config.yaml
num_hidden_layers: 10
head_dim: 64
intermediate_size: 1216
hidden_act: "swiglu"
lr_mult_o: 0.997
final_lr_fraction: 0.0
Each number is 128 + 24 x the weight over its row's rms, rounded and kept within 0 to 255. Layers, rows and columns count from 0. Numbers have three digits each. The size before them is the row's rms in percent of the matrix's.

# layer 6 attention output (transposed), 448x448, rms 0.0265, rows 432-447, columns 0-55
091:143152113148136074133129130163155144096091072140175168167120142119130143089143154146104104094149107173118098127128108131173138127085112132150152156121133130137111156162
087:127137100127097159123160133095138132101167116149089159165113096160138090094118147095103113093142143155124101113117157127124109158127143114117192114183136139078158144136
091:134134149083102170146137166134096169130105159135083097157116118118144130112111100044115140091164176128141120126131159146124091132119157116135148145148135143116127082138
091:160164164110077119135157125128125123149131170132124136071131112138127168092119139093105090143084090147111128141135126103129100116119122114153127132152128143135121139118
105:126139144072101148111128111108103110091142178097112136108145148143163134077137130103114135128131154167126128100080117174096131132160111097114169131155168111128177156092
090:114118186138116119151115144179132150113086107141134109144149155109118126109126143143104146118138135155142159107137148144121084097108140122138096114095135110179128098132
086:149158118113087140120118106139146123162121191149158147133108137120121182133087110111137136143142149126127143125117118089162077120138130159107135116125139178119150120081
105:134150125142062116188132109165158118121117145096106164103132112101147114117165091160101116101092141147136113160154123118125158102139147161162102154119146117141145142095
106:126125084145163086135104152125140081101112116124157156148133127138117128156108133171108117132138128167125137129108103140174101123148124130155120148080128120135149172108
093:142124142065103134136083150091094143134125161091131109117160172123160126104122154117130151160147121140129163133112111127090118099128150149091123115130117103122159160078
098:115125133071073182102085139120112170109150160107117110124147111113149162107123184120140161129113166120149153102107150140094083123136127107107131082140126103133143091082
094:115159103139142079140114094146111109159127109165129136126129125101076112176140122154152081147125117132123140163136101131167150132100134144126113113130113119120181098133
092:158137093167166066112171096115124107171100063155137131101119144144095128140159139188101080105108065132109111114164103126125162171129096170129110122105137110110129147151
092:137080178101150174110122146097098090140087107122138160137116129152085123094129176156103145129100121086171139140082151131083115151136074150087162076161086135158144105142
090:106090124114165111092088149128090158171104089153140093177127154148113175146117107143085184123113120127112160153146118125124141149104104120061113102083106117133139119106
100:153107111144107148121088112121143120084151141072134143150139119112130160124154116127164144115137134162161082152116108172157169103136127100135116096120169172100126148133
# layer 6 attention value, 448x448, rms 0.0275, rows 433-447, columns 0-55
090:119123100135201133104121103138150115121150146141107094130121174111129116134153132124118155149130134126126162150157123085136144101110134140131123122088147137158089112104
093:113113093162208106151121095129152097119133087120131103129134136149096151141158161186174120165121102138117185116145083136169133130127142081135095122107102164121108191120
094:143086090132129138097112142145123121091107103136128169140127131126126083152135120177125157118166134138123136099140155124112154164073148158108133123120120127131141121109
107:126128081107164107153121143181115131106115082151132127164124154161122143148124118115100098112124132103115145129143113114122125136097182141155102117122121145120125103189
092:094099080113133126130130135115109128154161141114097105104116107116127099147126138128119112116119156126119094121145105145124142123159157115108130167173125143127120130154
091:122123131149156129096119157115111145112184126124155111112149161107141117113114159144151132140141115115141078138140149136066191170140092139129109165110122048154111132119
111:131109107103129135067103149114075144150151129153169122130137129157168100152128126127101113144142181154145104122121124132105155147149129108120147143122169157126101068159
110:136094152105080158120162117116090185173136146129161134140125171142171107106128136087127100084094116123148107120117121119132132104103131146102135077170149093131115070153
096:135106120154131110137123120144137147155155126162177152134143092111088180121110122169150093125135122124114097092131152125095153146088089129147124132084130141151102124167
099:156136119147185089159130148140144146109096129150116129131139133111131115151104089138138101115118111130127147110140065103153166153101152125119111149145126162149118169160
099:140092175125157155121126126091159177122169133099132146118138118142179089092095122112121169160111119127131082141133138106131129116150098129119158139146134134157113179088
096:143136177102094170111086139129195098101184162128111145111116124131180129117112120091129154120140156175148105170105171138104075127149151117122118124119146129131118133096
098:145162122119075115169123116168154140170110132110096108120118150097173102149135094104164120132093099151116118160161117116184113096127137152149144139157164120103134123177
090:113163109188124123128131107139175143124145151110111153120102102153186106099125155149160096143097130138136137110119106115117113143174170125119132145138159142131127160153
106:127119120078161134116165109138091122146085132128137122103131112153132130149109145108107100139169120127131103137121121099110142137123159154118121172128127129135117104126
# layer 6 MLP gate, 1216x448, rms 0.0329, rows 0-70, columns 0-55
097:173114143138118126109145120111135116131163143155117124180115121123092071110091102145131089080137162098117104157139128127137147160133120138099151116131152101109145147130
101:139138122104134102145180169136128152116123106128097089095093116132148122140129071140111137127134097134086092091143170144154147132143113094127121122152120163140146156098
096:117144155110096147101095129093148158137128130116101163127081110126132119161100147135142129138110114121131118153107150124079142108112147092153110142111172098118116101092
110:154115113131154090153111120147120151071123161170112100121151120121088128137116129141184120152125130046134139085155119105126112169128117117129103138122106105106158152130
100:130122177151050175177183135074126127135136174107074137090116094112135145131085132151120145124126131114121148145135087151134163135103150144125142133121108135110139156088
099:136151131129103113110102124121114093097096142102089154067115157150131139129131095079152125120106134110086110134112118113121134135057151132134141177130121118125161096160
098:105143152135124125120139138105095171094117150118100151166116160117149111071138082121143103141121118137083137095094153110098089143129141102097107129122145113154132150112
093:165142141094131106097134098121092119105120091124150122148134108135119139188103107125095134118134131163151154131097122137127186152092150132090113114090113100117120152100
100:134121103158101137119163132151135127129118135099092102082142125142129110162159166105127112111131129124156139075144098088157130153119121143137142105114127174128125102107
089:120163110193133144129125130123152095117144175134126118158103115123165157092137111108127084147090133093103102135123122138162159105102101093102108129115159160140096116097
102:140136164110102153147161124145107093126161139147086101146120150141131133135108132111119123142138077112108114109125149124107119122138121160147164149136128117142119126113
097:106138145087132135116116149103128127148170165134094149131154137149106093136160110108117140137162096114156148126147107167141118098103135120113142122129113108093104143151
110:148117123083131115081162131138127131142149161144116113180145180147128150105104116155158139135159108115121155093157080106127098119132102149201164155176138164099086133148
103:152125134112094175108148125153156139101143098143133143116118121159105088082118133093151137129105138154124112166126096144110132125116143123133118159121159156136142159104
105:134132084113123139154155104151142149089153119139117139126110119118101109126096121132138135106162157111099126099141144119092148094112130132118091118098166142150161119182
094:156086107105136121114147117123114094150094131116140137114119141124161102124143159123149130072129120087135123126102100140125122121129123136140150123170112093131074088139
101:171118136124112120147108091099123083112111161083104097130149129141172108137088098106103188089168129169128156104150098121156134129141116097148139161158125119098118150088
111:088127089101102130111085132118118073129135121135119130108129130128115107094145139113119086129137113115151140111126130120146119137152115134155125125130142137141163130113
105:172130128126145127128101113102125116140148150124135136172075102141087164116134129097137093090087114126118133127110074132137126149103145139136104128138157100138142107146
101:124113169135102153074095092137121096122154148140111105149132169166133164147156142091155162157153117132128154170185087115104141169117120141133116132117115140143110193071
107:124118180103127125123112127120156093133155138133095120160153141160129103101118118141150139114146132113156114141188106134128084150057148143130110120148122108168198184151
097:127137128170122149128105133149093143103148111167099127132124122150077175147121143148142136132138157124083098133135138117134148167104134107120087150128051133079129145130
103:140169135159144111116132095150110159182095161140106170117142116106133124136092142141160141134146114124129107109153152119094166119129092102128104129154196063140141126132
098:123141143138137138114126140114112125120156165142124139123156158176113119122129151125105113125122167101099101130104148119104116169120106116135119136144145117146141174136
108:156193135156115126094090158102132117140118100130118140114125126113133119121136115111116129158137131110139149161120149177106153126089155130126124107148133105106129119153
106:119125140117064135158128137125115132125153146129126124111150127139147069136132123108118132136148109107137146108125071114165147128089101139096145118124151105138116133102
103:114124157093133132134134099127066097097157149118109153146114155143096187122099110110140095106154130060159131096085072074116122098100139117132159146087103087140091141116
102:120127133110137137128135126144116168106136158122150081130149183163126174120108065124169169140159145082136135113106110108126100121127125125119126138139135124097127148116
104:128149147108126154098124106169105120117120130138111115099113128176148129126128119148120109156136146139126115108133121112165141160108156130113145139112127127175127147067
103:134115116118098139101111156150146137128122154119141130115115149128102165115121144113125101104147133142130159147129113108143153153135058098092127174129149140136111149095
099:139086077143102124159137130157133123112084167125168105124133126157133090130136166109109112126109081163133113116123133097108134156145128132123162166132152146144136119161
103:123135159115100189146099149131109121155190135153149108146130156126104137123118161123135129122111131127133065146119154114128146126114109139137130167149122143115175119153
114:135090154143068120113190125134155129106102118129137140106125110111154114133149140114145138126145128148135118105190111062142122126150112138129132106097161100159150138151
097:160128130129143083166130128185114071140103148126143122122158072119162126152122146144133155133143114119142138173128100087133165097117104119100132117151120128131137125120
103:145099115104120126111094134123080129114133134126129131156137101132134116101152142116175131167087105101117135128138147126159114131171081129128136155125104142108135151147
101:099113127087099126105124108143126124129113201179096109123112093116061107136073130131090156108138119158117140140116098122114128135087114114120147160102148120095176121083
104:120118185145120090127127117132122117113125138110131171150140120086150146163096083162148107132148114132134115151113100119133104106094121095109132083124090128156122144121
103:140179130144130106104123161137132101151109134151088141099145158132092113118076117129101145132146069091111123130180150102122137111116131160115133139101164079137181115134
100:134135139135156107142147139103128109122132159134125132115136136122139126125116114130176134111129136121119095157088085117101066121104154145130148164131141106152153105163
092:159148152116123139097120134135161131164102151128092075100119180157127114125140089114101168132173112159131142123141143120176133159097119113108141144126167134152129141153
099:123145135101099117156110140117109102145150130169147139102146166104149073130079127144138138132123142092152127163130094170142119126130149113104134146157135090140144124175
095:120121113104126128184100130197148137096103140146107161149146138089087172153123133142137098123144111109133132140128136103125090136100150139099129121137096084150136094104
098:126115153098090139108119107129107119132092104166084149132084131134128162095134098097161089121106140142101100106124132116149113126141150120162116149157122161114102121174
099:130141114097115140099138107166140129095166123097137132154118119134136124112104104105090121129148131119157147140084093159139152151136103097134112086177139125125125151131
103:126076154111116115112100091117103066157103145134138138131130100118110132126098106144137123172119125143093085145130093137131144120106092150166131151149108105142123124100
098:143113157150131134128122170094140122140128132099105165118116110180157117102155139109130168107106086128140122138113132109100156147128126103093123142148123158073138101143
105:110122180129136091135139153159113143094106090185121094140151134101088066154123112112120109112111140159102167120138148131117120142139127089086122140126134104139162152138
099:115131110090084115109200147151124131143142147140085127160099142152097106139131132137112139119119138086090133141123099150157133163106143148173111116160096172121123130124
101:130115147123081112148135133131127104149154158144099132064121123147124099097121153092119108128152133127118145115124113103099113131123148159184111121133121127087132110148
101:140109105149149094085120129148149137126102114139147173121152122118127136113098078122092122123128168153110137133111156122090146124118157139122123153089133129165143116080
096:156152102088134154157113076166161117129150109144150170113105180120101099126122115106096109162122163121101165099139131103156137108169155127132129141127152128090172147150
098:137127121123148128134138117159109134103159126145134119121173116103139106134067084085126110126141114140154144135137130116104139112094139091120157115114125143117174114164
097:100129146129136125122135145122117077133110190148108203134115101156115117135146118167126143138107138112107145115151115128130116101171125147092108157141150176101148118133
103:098128131153137102123138115152082103132145151121127139138140139133111191080099117086169083164115114108162108093104147194113150118105092130126087106184127153161126164114
100:093139163172119122125130099112109114096139124158130179142107103132106105137130116133175091121127141200099125118113097110164126088085109088165088103133085124126149122164
098:136124186105145140112103120125158120092090159130144131113173173106123159140083113135169101127164147115144157119100107128115120141107125096140109092110096099147116155110
105:130118110129086137106136111129102052122100111170092173092092124167123122161115115116105124124115186090125140083119115161122097148101155124153144155105127150101114110138
093:147118155127145124157138126107161143114117149160125146131113151160081136162090145138141154113099126086107146127166078159139094119093145167136143101105157141118136130090
097:133135137105206135132094162153089102190156141167109153145119123152087127144152136094125107136120136122144182152125120165103156129103132146131094162129097130146107112163
106:149171140120103130101159130153124099140103154137113153098114116161152130152119140105127106094149078123128108130180147163116146137147101128098121127112134119143118124138
106:141160116085170132087118148154116105135135139133100136140169107122109091152122102116064137100123124153134157130098136159136154132089148150110106158131127138080120137133
104:147160122138127122158172145131104111118137108128162134096122118166098124151127134106140128095130098129111164113143118150117150167126107131125075113146089131143103165143
096:128138122111096140147117129143142106119131129164106155116136103077128122133143138120152108164133100131142113142109128096133094087097098085121140173119140095097180100090
094:165110126137132111147109131119135153086076126114136170150141129103158110131113100165094097136139143117100083124144107110145180117123107086128149138133113117112166120150
100:096153129142121128134166158144103143090121145155093097124107153128127114139126140104100146132129115109103149109149120148144133118117127126131132102099113167134100153123
106:139113136137134159151135133166071118093149164110073077167095092135141151103141122105139127118151102139106106097140114159085138120146085123153147119182184118155138119088
097:133091107140127125106133077158093156140086132107123140101118104153132151136098144089117114156147142128120130157102116119108160115132102135120139150142116159129138183108
108:176096108136127130139098192115136121082125122168111068138098085119150093131144095125109126128131160124146124148162155133125142103120110102113121126134188120155137105132
100:115136100122127143082121121177117108089142168174096137178147137114094096141114128106093167120140108119124159142115088087102136128123132112125147147120150144101131117131
107:162143126154111097108170122133103143133146127151112131137134166104140115103119120141101092104113094113126106135122092097131164117086119113143120093148110116096111100155
101:154121133097119110163129148117118070132129117127103128176113101165134092152115175111127136134102105170106119120153054145117127106118167104145114152149092114153168091132
# layer 6 MLP up, 1216x448, rms 0.0313, rows 0-70, columns 0-55
098:136134117140137146168120141118117077148076175143096113121144157108122146136114139115117117116108128126166161110119131138149133121115119138146136173090161143135122189152
104:097130086161106168124136109115185153150144090159146132115101147149130099116089108132118144090153107096118113137131146151164151135114124116121108112148147120107191141147
098:117118142139159107163187151127127149093094096131162139132135150082132138123145123102144129073141094099104133119146122136163109151138119127149100115102124165124121173148
106:125107125156109166136174161156087122129105149116095163135130097142107138140147168093146151112154116164148143125082150178115170135135104125115101122145117148141126102134
101:140149106162153109136143129128173141111147149101131141099136107101084135123136103127161135110135145098138131128110121119132122137099110153154139085090129129110154096075
096:103105158116112126100106155138150109122094157123132110112118098135137098136135171144123116123137132125148162105139106141080094168181138116139118095122126141154093154112
096:132091155113097151140145141172108139097111160182101135138116075127103090168117162096080120083124149126134128102153098138149181147088102114120099112161122131152128088143
094:160156108127112086177105143148117081135140095132117134148123131134195138139130087098137147131134143115103156170110099135149126173142162133143149164098121127168101144065
101:129128132147138114119094137120168119109093143104159170146106097116115154114154132087120094101156130123133132114182114121103158141152146136140162113125102134138117133148
091:139169091171102147085138142113130134118131131094142105117092149131167144084156129132119115180131154127103112128158126144099139125120090159153121150087165180151124118116
102:144112101097124151081114066140164150110106113101123111160115056132117165150134124129104123137132136116093114112088120125070142182117139130125125104112138127122142142172
093:124150118176138138151108106133126109140128164116128146125138094117114157141125145131129120145129096149135125137092120136161137085127123104140113109155130111131126083131
104:106120150118142118150162139164127113102154155150113114105105140070117136093166124138098120152123149125095098100078153112141124091126115130134141133090139152127124150158
102:132094113105152145117135121098153149110173130119156129064114129108138160144153144139149126147120133149134137112129148135156158126135128127137125117136103100171152112113
102:134162127144058095141147129100105140127157138190142139134127109123142125146108100109110116138130116135110110162113120084084126138127104131149145157095106136169193150089
097:124096104103122115191097134152116125100132132131127143108112072157142118094084124140091137114196110115141085163169124127113158149115160161134134129127108138167132138127
099:105102142138163123133140098141135149157168134133095116132128142105156142097136119158147139160127117139123108137088175140122126110139171175176078147165145102144141120170
101:126129139103179158147181116117102118131132125081154164160121130139175121151113067117120166115147158119099136127151076129134104107165109130104166122111120140126136119136
107:164138134147150130113120103120130093146094154123150155127099093132124073146135161143142133126089144128120140122113125166146130084113137107119148133148111102126135108098
099:181112122107155095137134105157137113119087095114127163097140105149079130144119126109101065076141115100153146103106112164122166122121116095105134112144136153131142139139
100:130095139132153137145085111140090102107145119112126130127109128122134152154137109091140107155141128090108119110135131081117114095132096112142111117132107156133157096178
099:162098115136098161100105156112165141152144129109134148104118112184156118109141127156133139109093102103109138135136146107109090126147108064131149088093148120153106120104
106:095126108141108145114134079133096165116118149074067118138113088105143155154174112149119139116129064113113145105170123185139143137153143116076188127104149152103152140149
098:144121115117139153116120145139130083132125114118106157095102128151075158088141141181165123109123163103148142127093114101090147117139082134112109154149115169134085139097
103:102148106173118114150133103145095128140137122128129122167144189091118086134116119114099118142136116100140140119059140132141139071128132163142130104121117107112109075162
106:166085149136171106130136126143122107136139124119109100112109116132127124148144145137125137108080137129097149103085171147150138129138099135144155130145148149118158119157
102:099103115097148128076100154115135089148107140113117100167108134159115105118180111157119142101102149174158146094153140123115086132116131159106167125101118132114113122077
101:112114092097128085128144088094138118102158123124075141173137100128082140098132103118152123108130110146149144137139174106102140158141172138137118108118125151134117101165
101:115089135147153148137146127152170130153113140087145098130137131065131129096129119105131112108118123111131161144117114169123087098113103136141149117124142118101137104127
101:160123095132148129117100127137162111101094108104104125159144089145100141146104134131147112110147115131172145149125127150135092126139148139132089110093144105156073112125
097:117117110132125172176104117088118100135169120096102108106130130073151144116130104071146151104176143137120135090065147154103115122107128147186130078160124153062130097178
103:138147135069146168122127144128117123117099123128129145087104125102108160093124112096102098132148113140124116174127132147133078144137095151119119127077167101115112139141
108:122116144118128155094156104120113095140139141112131098162154114137150100123121140125110123145133112144113162109150131130131164134106107145093156135127118124150171091151
098:171133107123085123138161139139112161111084158153137131118163139119131099133139124134211173062112153152136118136145150152131109108096091165162127129170151152173120126110
104:125153125129119108118127124056122088164094161082122088105150103154155112134131155105117103128103138115130143117107107097116160117151108142130184173157079152116122124170
103:131100154151178132097121182150120114136134134164114159096116104155157132119140164130136144153117126088119111117133167139106077152151133142165115128172143152154120087159
106:125130150123121123169144119104111133122141141118098154083113149150110136141154157124138129105116069122170108122173147120128144153094147133133100103136118156140137102140
101:074099126106150179103159170105132152124117139143117152133108140103154127100116122110133133120101116127130152113140141100103132149131116140121130114081121146143134065085
102:104116123127124134098137138183148122121124087115124090140126144131179129131125129153106122141165116130115124099135171130153119145156145122141148115139127178151114147154
095:082151152133141100118141145175125117121100129125141134150141105104148152140157098139152107102136115145134145096128140129157128189125143113160101126171095133099104076098
102:118138131127121129132150152170141166172094125106118190110142105099126125132125127159115106135149140113132143165081112116105125117130113117141097102117110128137122130135
102:112141117156120147133117127106105132113165162158158116132115137139149092113119161120137129118098111146123115156104136143111165144144134110117146104149144177100126149102
098:125139126132140143102122146151081130177093156108146117115166166139145134146144111160092144163115165127144189099135184095166102182089108126109130126096131137118094144134
100:145107104083153098099101136125077128160099118106150149145148130142124184130072122100118138151101131130154156147118136118139115130114140134138132146109131129124149099114
103:106064111125139113116138120125082149104074113126111123095071161111136137150146156083128108109149124162131126122102108105135134143113134147113136131118146152095124069129
099:128131140120159106163133171152074130107170149102114165094139127124195105147149116136117161131144124125125102118101167073094146138187186108170116118173127132094124121118
103:095088144139109124166147123127111152091111112125135146145117112161154122081113125168134132140105181102147157125124109135107164101142127084093110139106072140122170155148
100:092148177114092118126164117145153121104100133127155096119128126115084146144148125101188143105116114090121122145135116089129155172140114137121108108091132130150149118190
101:105132132139099150118087112110124165117113137173130132090141121080117150101143133162149141173129155099126096139140140153111113117117114134120143126075164109122086114113
101:166112112098176182104100146150138103166161153126092134114119133132129147138131117098162109122150073125126105095106132127103162111151149130125156137168151140094139145132
098:131110125151152076104111119139116180104138148155101123133141101108160127132160180131111168104124040114123105089096113125100117128136128134116125139143114146100138125118
099:111080176134106114141119151136131181111160121148156111100169153085150160091145122119121161090126120147162129113144130118107094152115123117171126091150148134125082139153
096:129126110194159151089091162126149124135133133117120162168104163131154112080099157097109178108155085098124112115144101125116121169143184158164124156133142134120150106123
102:136129114120132140149134115105137129111144153142141155107162130147083146090164086154139182147150154106134114111157130122105075148194077138131119108102141136135082144139
104:143123122117147111103176133189142155140109156134130094110115171136135168126144107145089126135137110118105158149123108073183167160150135122150117113093143128115093087166
096:155122138160122087134138099131106118164091119107145119155123109113104099113165112100153096097126113119138140127146153088147152146156143163099113126069103149152136126144
098:149133106146170127135084126144166152150153147149135129173115148152086115135105078149150154106130133151117160176169111099136129124151103120115110156103133086112133080113
099:103135153084110196179118139090134111139144124101106120182136152082116107133101128133169144090124142136133122140149159120116113135144128170147098079121138151133132120125
098:120100156106090108141078147101142132105130148106162130134109147102098090143123108103150137098088129126149101134107138175107149155101139088122139098134131098096145140143
101:154132101144103125118151118139149125078148114117122165146124122127083063115143120161110096081138151137132166099141154159081087132169163107153100094174147122133156139137
103:090124122138149119116113110101121110164137145139148153126136055118096113153060130165127123132110108180134128152123112125165150113107119163149165096151120128152147095102
106:109124137124144134137184170150107126120151138111112103149153100106119117133179159113159147077106140127098094109119132138108083125102117135128122109100107155095135103138
103:121116165122159134139154164170140126115125129162149126142128116120149091140139146128085111111136145141111130123137115133122101126163133153155134146124164142073138173110
097:130137123147092156147089117124112091091130132105120120161110136147111192128158099095173104133146103116135111118121141144159093102140149139137105137127154166092109143119
095:155131144125119150098135122135123131127140108121104115140142120124180144129115149125147150131133186143123118142110140114120135096143112131064109138144112162132136175125
102:126117173159109124131104103119159105125085169128150149144138155127104149129107112113170146116117119129142099137154101123121113113099085120168092161107129115082104105146
101:158120142083170144118118103146114163098106109122133110149145090148126101188121128118121159170135161122132122091142099160132125160163117161137123105131101123114116144066
109:153133166137130161149163062110106102128135159088141137133099107128104149103116105146183145131100174114125199118136147119137159140126159136141130103145110143142127142120
098:138137137148119147187124162117114149087135124110171105055131100112126139133128150098156107147081172170109116102128147161105100106098153106151100128185108143117141154128
106:175162070122157139105123112120150147143092112113119123112124115118123089183124180096151110108063082191130170106155116089135084126133122148068125093163144130154108147069
099:157167152141139119122127123120106129092125119147126084139108127105127129083139133136197121146142141128112152173129155114107088131124122148170111109138175164144074092087
# layer 6 MLP down (transposed), 1216x448, rms 0.0291, rows 0-70, columns 0-55
099:129103114113155152111145096111134085131110130153139106103144129139106120120104152092155121091115137111120106119176159110121136125118154143106130102142145093092139118125
102:118112119114133092118110173142115152186111115139130091117101122085144111137139110125141136141084135132128175127121176174102105147135079132107139114139122131141079069129
097:116166142126110130105162146171119115128129140144179149133098148181134146158143162126119131111135126124126142135104102116116105164152155122158110137142097123134133127175
106:111142113138194128088119113109134151114139119151127145128122134156108142101089133100119105110088126125181143140095123168115099142142135160137134141106126126090114130102
099:100093109161137171124113124104169154139098127136137115103099152151105129111130128168124157131139139154137111133114140139105103110121111152176092121114137170185080143130
093:139122154127139113126109122123099116084123153109124150136112142099110107104162114081156086121105153082129112139111107114134088118147117125095065155110178121150153111126
095:146142153122114123117143151128106166121124102102144152142085109125129095094126098138128135136133171128119175145103138142116151106087121113128135146142129109125131119129
092:078111136126124131147157164130139098134103125119112135145117114112110135117148134152119120105137134126130122151093118132131122087138125131112180126110108086115143153149
104:135148131171133123142138154109152131129076135146076156131133115144126117102162130122135100094140137117151178084135144081152117161151102122151114127142135156121141123138
090:143126110087123137097147140115099157140137163109158139087122120138148082150156102139114083135135111107159110100141157115085128132131112171174084138085123159144135149142
100:140107109123130164131131092160183120164140111115105103159149108140138141123113134134103111111144110118126122113101119105096164171115097113136128136138134132137109106182
096:161136107114109116155108098100178115129116128126146154081146160099095107143130126135117103108166104119122108106124164110119131111159075109152111132151125159155085126135
104:133102157099117126144129103134093127119107129152139093147099128120131142103109153111111118129134159101134113108140120098134101108112184118108147101084120086099141124112
104:153122129150141127130192183139113153151171120101097146135128126099114119110132119126149145127142127130154125129122160137111151099150101123170141148164149117136141162075
103:179141155151066157156119138129110138120137115150140114154121095110119151115125115123126154121118114128113084134137142132103173140127131171131106118127117132159137139079
098:128092098161149122143105089132130072109122118111124118100146149091114135126127105172083106187142114102111104102154128087145095123149086106116123146105155152138139164145
101:117102121102127167169111136114084110179152102120168130135145127144152142094154185129099160134157103112110127111164138141130139163144162145149146114137137143148138148162
103:151113116089126077116131047136130136159109112132140144118131104143152147168114089147116137122133161081171124119158120097142150134142135120108139135106113119157100092132
104:153122171136132068083164118128111132162156167119165132121118139148139137147119138128160142126087125100150095128103129129143140137086123164167125128148157140111090093150
100:160153125108142126128133136108109111106081117081128167134118139110101110118094125115107110120108110125155176090141152098107114121129098093132106122137108116113141134170
100:121098104092159123100117141130125104133136145095143140098092141110123177176169151117149133151131107121150129126092126065127136121149079165110176120088101100152102140128
098:136107139134164147117075166122131147098117131143122116095130131143125101134139144171113139166119130132117130089156155109127111126158116135077103131134141143125094144146
105:081180133115112156153128088158107109132117110096110144075149109157138140106117148142094120173125125120111143098138138134121177174171124117142131130124137160104108131095
100:134160158145169111169164165102169125120141069110092127097149108113118146084115125137132081152116154143122096134110127152125123154125115141096102131121120142138105123093
105:127161115157132141132137071126097138149100110102163089151128098159124104148109086114094139094116140131090151133109127155139134138133109106124058118158098092117158117130
103:131095095144084150112108169135138097157098128164142114107159120107149123148141114107134084105163163131099152118144104143078119090133100110113089142137127130120117109146
103:104130145129164118052114129154119140138164133140168156124116071149122155154135153146119130103081117081158182097132138113135103107133142180128080133121076141136126096143
099:124161100117144133136118110156117087141109103097097094158154149152103147099107132132141129118085123105092104111137066198167110148136148117185146102132135123096098138149
102:158132151144162153101141102146099145151151155112117120140139133116113136148133092124166118140087151148078142113164107150148117110130086171149178126142146125139115123102
102:127136196144133137168100127110084109108117131106106152146142131123124092134098109122112094101117140124061114103145128163108129135113127127092130114154130152112105133143
098:111142134104146125118102119115133116132130136125094119110106113141125147119167100107173111134147133136113167175122139151114106095109139166135157124162125096106104133129
104:124079142119110136108137107101126108129170167113125153139128137094128160145133112154155133125111113138125098144123086126105109124161117165106160080151066146141149142116
109:134123146126095152140150110133208145132153173121109104115119136136156087105146091159101109152138130146128113145085136149093155126089117136105111120162116124098103130177
095:159084134130150097120121165164088154127116154111157147080154140123116141142124106130137143105131091099212160142097138181087129134123109129122132115105107102106150143168
104:150135137136137132134148121108118129111094121119150078165110139171141118177112117118116110125135126124129125104096113126135134172118147165138109134101087084133106094141
103:123132120140170105133121143135142118099151141134095144117082137113151106106107101105131134163083121139150121119112149097146120141138124100127070122126144124113119125079
106:120108149079111093157123100128151115091129135181095096090132129159157126124102109114132136060118081125145157129160107116146115145139134124129097146111085140073167117122
102:130121108115150157113137143110163134120145143102119099184115145143120103131140134129153150133156120121096145106131167118117159170121171129058122159112111119134138090124
103:098114135131102119108117116129139150111111169110146096155142116124108152074122121141104117166156124135111143105149158101133117151137121094163113164117096084124138126100
098:103140110158123153101127132096099178173123162125158124131134127166147131126124105114114119161124122129109148147105120127146129111137139128100113096129139153136152108187
101:096120120159163134150134151145185128108090119105157181145163103111097178126155135148134118158111128133108130096110130082132131124128116132147137083120125151110153105171
102:095117107111098104125127102118110129122159140168155140126178141119114136100125152128125146109099110125135051106136133130137135120105117138092114113147128130100091106119
097:132120125096157154113122132127128132123135139110113105141121150134132111148126160130127144103115148110094145139148107125119141110134096122140144118099176141139128130134
103:099132137123102144131108131147156097187153165111115115149108106160123149134144137168176135129119159141098129124092115100129142139167140121157180172134113146123116133121
101:096129123120142131102140162094125119107108121151108116115117121127123123140133101099106127123114121132185126129112100115121112166153105133149121106129146140117153074170
101:125127139154132115126110107140105104195133087142138117163116126114096113174074113108130111100091127128112094135130116143144088106100084114132136122122184168121142131167
105:150085139136122172154143109118139149138154143112112172104186092145120144138108114139171102138110197093190117117118100171111149118094138157134126142099100157123175092150
102:098128133127109123145132118107107140119140158110122161100093170162121119141158164127092119155141121141166126093131153152125141115150123095072086152112124147142126112144
101:098091137139106112181133163150122128105100177126155151103126158116124072131186179124098120096129137107127144136142125178146119137142117127165167117137143163106137130101
101:171118089088151164126150117157150130108116107108131140094124124134102138135151123156151113158111116144145133144131148137130150143123119131069148152101134085108115131138
097:147115145130142113090143140172143126113078105093109145158127134116111161134143137109138141154128120125166146120064109150102150133134146125133100151147154102132116122113
100:128108146127141080155171143100127141116144122135103099132125121149139085133136114116105114144134134132160148122089110137141168142144109113118137130173142134132147094153
098:110156140119115142144166140118121132121146114110103166138160141128142085141134120178116152108164158096158150105089095161152165135115156129111145131145122108120149091112
101:141136156148103103156166129128141127123119112122148132147162139120138115146099168131149145110098103140124120139096115124153153141202141113162163129165125147116072130123
104:114110125158145154191154172106152129123095143136093124154165116117151138138105115119099118160104091124112154149129103131099146150138165156123132077127117132117137137128
097:157123142156139118118143113134123097149163145124083133159062103117125130162088103079171167142108132130136178083175135114110119088114135151171100136093123164106158121138
102:137113145135136118132122090125131161144120154145146135076114104150161131115102099128122104104134125120060149126126141142135108136123123120135112135128114123124122105137
101:120103124139146141146140125166151159167119110105089143129104120082152173110138140147098130107101134106134109103123153135130129120115100132169110103115077137166099120105
101:115142147124151095110130109112129161141155140144118143113092153111102113132110088137110123103112150121160142141175097161141104130149162173139116151118155107162095118162
103:165151134179122123117076114140106147084107106134121103155138113160124099151163115116153140127130112139128157116113147164082158140090075122132079175120147112124158151099
104:114168099149112092146165105163089128136099152143117117162125111128114124128122116134136139124124119151084112107112152152121105138152139155159144123109137126112110131126
103:142121166097113109169108132127119110111126114126127101153144106146124107113138141100118164120131124110044073121161137149074140156110111118133110134069119132165108105163
101:167113136092136169131078128108122086139126123116141157144118115152105125165111104152104129132113123118107091135152126144149127128147123136131138104124146131150125140129
096:150148160078161097143164112125116113128131140186103068112121117119110094133091153135103124150135147093153136148143147106172133161100159138134103101122112068161112122111
099:156080139154128131146096134132110180108122128135123144107177095088143080168110105143159115125074153138142112106130131125116132124141122146140131147155141119137121107128
104:137143110141122127131156105131124129100122176149096141164157132137126117125109115125105118134150150146136099110142112151110143147111137149117174123124154105138176114156
099:122174130118095104120137082130127144095137159125167096121196089151136133100157124150159117140122157076132134146127126120123133151154145115152123117152100082121109147147
106:123124121170175181105155156133100119147119145148100164095135157094141149143137121158153164096143120129105127116130110153151123103134160125140111157147134142118126112144
098:148143106124107110084119139150080149119141146135098119069097187149123086118136165095112160145102127133103076096096165160108142129154163142125097121115152142141121166118
108:154133122117131139140108123139149104119112179125099129123102170128128128108142099182136172157139119130095114150098099092124075158198134109113141132143104117112159131173
100:129148132112133127078108111087119095139108131187110142166103142127091121124169140108159122107114107136108083129108123118114108105120115164161098164137164169141133165136